Part of a small language model's weights.
Training: a variant of Adam for these matrices, 333M tokens, 10175 steps.
Each number is 128 + 24 x the weight over its row's rms, rounded and kept within 0 to 255. Layers, rows and columns count from 0. The size above them is the row's rms in percent of the matrix's.

# layer 6 MLP down (transposed), 1024x384, rms 0.047, rows 543-556, columns 288-319
size [106  94  93 100  97  96 102 101  99  99 102 106  97 103]
[[131 119  67 120 178 147 131 148 166 142 131 128 160  82 124 123 110 147 142 110 111 167 131 128 111 107 138 128 100 125 139 135]
 [158 101 101 134 141 123 121 143  76 138 119 138 114 118 133 138 109 133 135 103 105 105 138 143 145 113 158 129 180 136 153  92]
 [ 94  82 177  94 132 137 156  94 131 121 134 109 161 152 106  96 123 132 135 129 113 143 137 157 147 115 116 123 111 104 126 131]
 [131 149 103 118 130 148 128 115 118 100 112 150 115 140 112 145 124 118 164 105 108 162 114 171 101 107 108 153 144 107 120 100]
 [156 146 175  63 104 143 122 127 134 140 122 107 116 137 122 116 145 148 120 128 134 157  83 126 101  90 106 131 139  64 123 149]
 [120 124 117 171 137 168 115 122 114 111 121  96  94 141 117 127 100 116 121 110 144 165 111 103 142 179 101 113 127 109 159 154]
 [135 136  97 135 169 160 122  74  96 120 111 149 146 114 126 166 168 153 116 145  92 151 117 153 141 128 124 110 159 145 139 125]
 [139 117 145  93 137  94 104 149 111 126 143 113 151 152 123 124 132 119 125 105 119 139 115 131 109  88 150 142 135 150 153  98]
 [129 135 138 135 142 136 132 128 120 135  90  92 166 121 143 122 166 146 157 119 133 117 132  95 152 124 117 158 156 112 127  95]
 [136 184 154 126 147 145 114  62 147 136 138 131 133 175 131 100 130 166 127 119 142 103 128 145 125 152 154 148 115  99 140 136]
 [154 134 126 140 137 102 158 139  80 201 148 131 170 133 147 114 129 134 122 122 108 127 110 105 135 151 117 149 135 118 173 165]
 [122 129 134 113 154 114 161 143  92 100 127 115 130 172 142 102 137 143 170  74 153 155 145 161 129 141 137 132 120 152 121 111]
 [135 152 119 103 110 112 105 149 115 115 136 146 139  69 129 137  84  87  89 144 128  92  95 120  97 150 126 118 166 146 108 105]
 [132  88 179 107 129 173 108 152 112 119 142 109 125 136 140 107 164 169 171 155 134 159 153 115 131 132 172 136  67 120  66 178]]
# layer 6 MLP gate, 1024x384, rms 0.0567, rows 544-556, columns 288-319
size [101  88  97  98  99  94 100  99  99  97 108  96 103]
[[ 76 112  81 156 138 110 132 121 125 138 108 164 137 138 134  94  88 128 157 102  98  95 176 138 144 161 132 170 150 115  72 134]
 [113 112  34 148  91 113 106  74 123  94 107 114 135 112 144 125 152 120 162 110 105 105 119 116 112 178 106 129 135 145 123 110]
 [139 122 100 104 129 119 129 116  84 105  95  87 112  96 103 168 151 143 169 106 101 118  85 123 150 106 126 139 164 134 129 110]
 [106 100 107 119 174  97 131 149 143 123 115 163 120 142 114  94 166 125 156 153 172 176 136 100 152 128 167 153 119 127 133  84]
 [146 149 105 110 128 167 117 136 129 148  82 158 154 135 146 139 126 113 169 158 156 144 112 172 110 160 135  95 142 145 125 129]
 [113 128 141 103 103 149 169 130 117 100 135 122 117 165 153 123 100 135  99 126 121 141 125 108 125 130 165 146 133  82 135 153]
 [128 101 132 119  75  74 134 108 129 125  52 140 110 127 132 117  77 156 111 103 142 138 143 137 128 142 134 150 138 145 134 122]
 [106 112 126 174 137 139 128 165 123 157 124 144 160 147  80 119 125 141 171 125 112 164 168 106  98 135 146 100 122 129 106 151]
 [ 72 162 114 134 107 159 114 137 185 101 103 112 153 137 143 134 158 135 139 149 138 122 153 103  74 103 114 119 176 139 114 112]
 [107 112 151 106 112 176 109 131 157 124  70 121 117 107 119 125 106 148 173 108 124 142 118 135  89  93 150 120 100 112 138 139]
 [115 160 137 114 109  89 134 141 135 115 100 158 164 147 108 130 100 142 126 130 117 163 117 118  85 110 127 185 140 113 132 134]
 [ 99 146  67 185 112 162 143 131 110 107 148 132 123 124 146 146  95 203 151 115 132 120 126 189  64 174 139  97 161 133 116 137]
 [128 136  87  94 152 116 145 143  98 123 127 150  91 169 122  80 105 108 155 149 117 146 120 139 109 133 121 115 110  99 157 149]]
# layer 6 MLP up, 1024x384, rms 0.0523, rows 544-556, columns 288-319
size [ 93 101 101  96  97 104 102 101 100 104 108  99 102]
[[121 142 120 112  88 141 110 145 139 128 134 137 191 128 141 156 152 152 138 132 132 142 119 109 121 110  88 124 100 155 117 139]
 [152 168 119 181 133 150 122 162 110 143 136  97 102 115 108 159 170 174 103 151 153 146  85 123 126 168 139  96 144 136  97 139]
 [109 144  90 147 104 176 100 120 169  86 148 137 120 156 164  97 154 161 109 123 131 135 115 134 127 120 134 102  96  78 166 133]
 [125 162 129  79 105  93 118 140 118 131 144 105 161 140 132 108 135 127  96 142 133 128 101 134 111 149  94 117 109 106 117 168]
 [145 146  79 135 135 102 126 122 140 145 115 118 174 126 127 163 121 122 129 113 136 101  95 122 103 138 113  89  90 133 118  97]
 [137 161 121 126 116 140  79  52 127 147 129 142 102 106 155 165 147 119 119  69  67 112 104 107 110 145  58  96 150 102 122 110]
 [144 121  92 140  87 137 130 140 122  96 105 119 178 147 137 147 119 100  82 121 155 160 140 132 138 152 123 155 124  71 151 130]
 [111 136 138 101 129 124 150 126 103 126 129 114 136 132 133 148 126 116 109 135 135 154 178 112 105 136 128 127 150 145 122 186]
 [134 163 139 161 166 138 118  89 131 145 162 153 119 102 174 105 108 162 110 132  78 117 102 119 167 117 123 173 126 170 125 164]
 [148 119 147 117 113 108 134 142  71 131 132 114 113 113 145 110 118 138 153 136 107 119 114 137 180 135 113 135 148 171 147 102]
 [145 152 105  58 135 144 111 120 145 122 127 122 129 130 126 129 139 157 114  93 141 141 106 136 142 113 139 117 121 111  72 106]
 [125 158 125 130  98 141 139 145 125 110 164 153 139 147 139 160 123 130 162 141 108 140 145 137 135 140 178 142 129 121 145 163]
 [129  97 127 152 170 102 176 147 131 106 153  98 144 125 148 121 111 119 113 125 184 139 122 122 102 131 123 147 151 134 150 113]]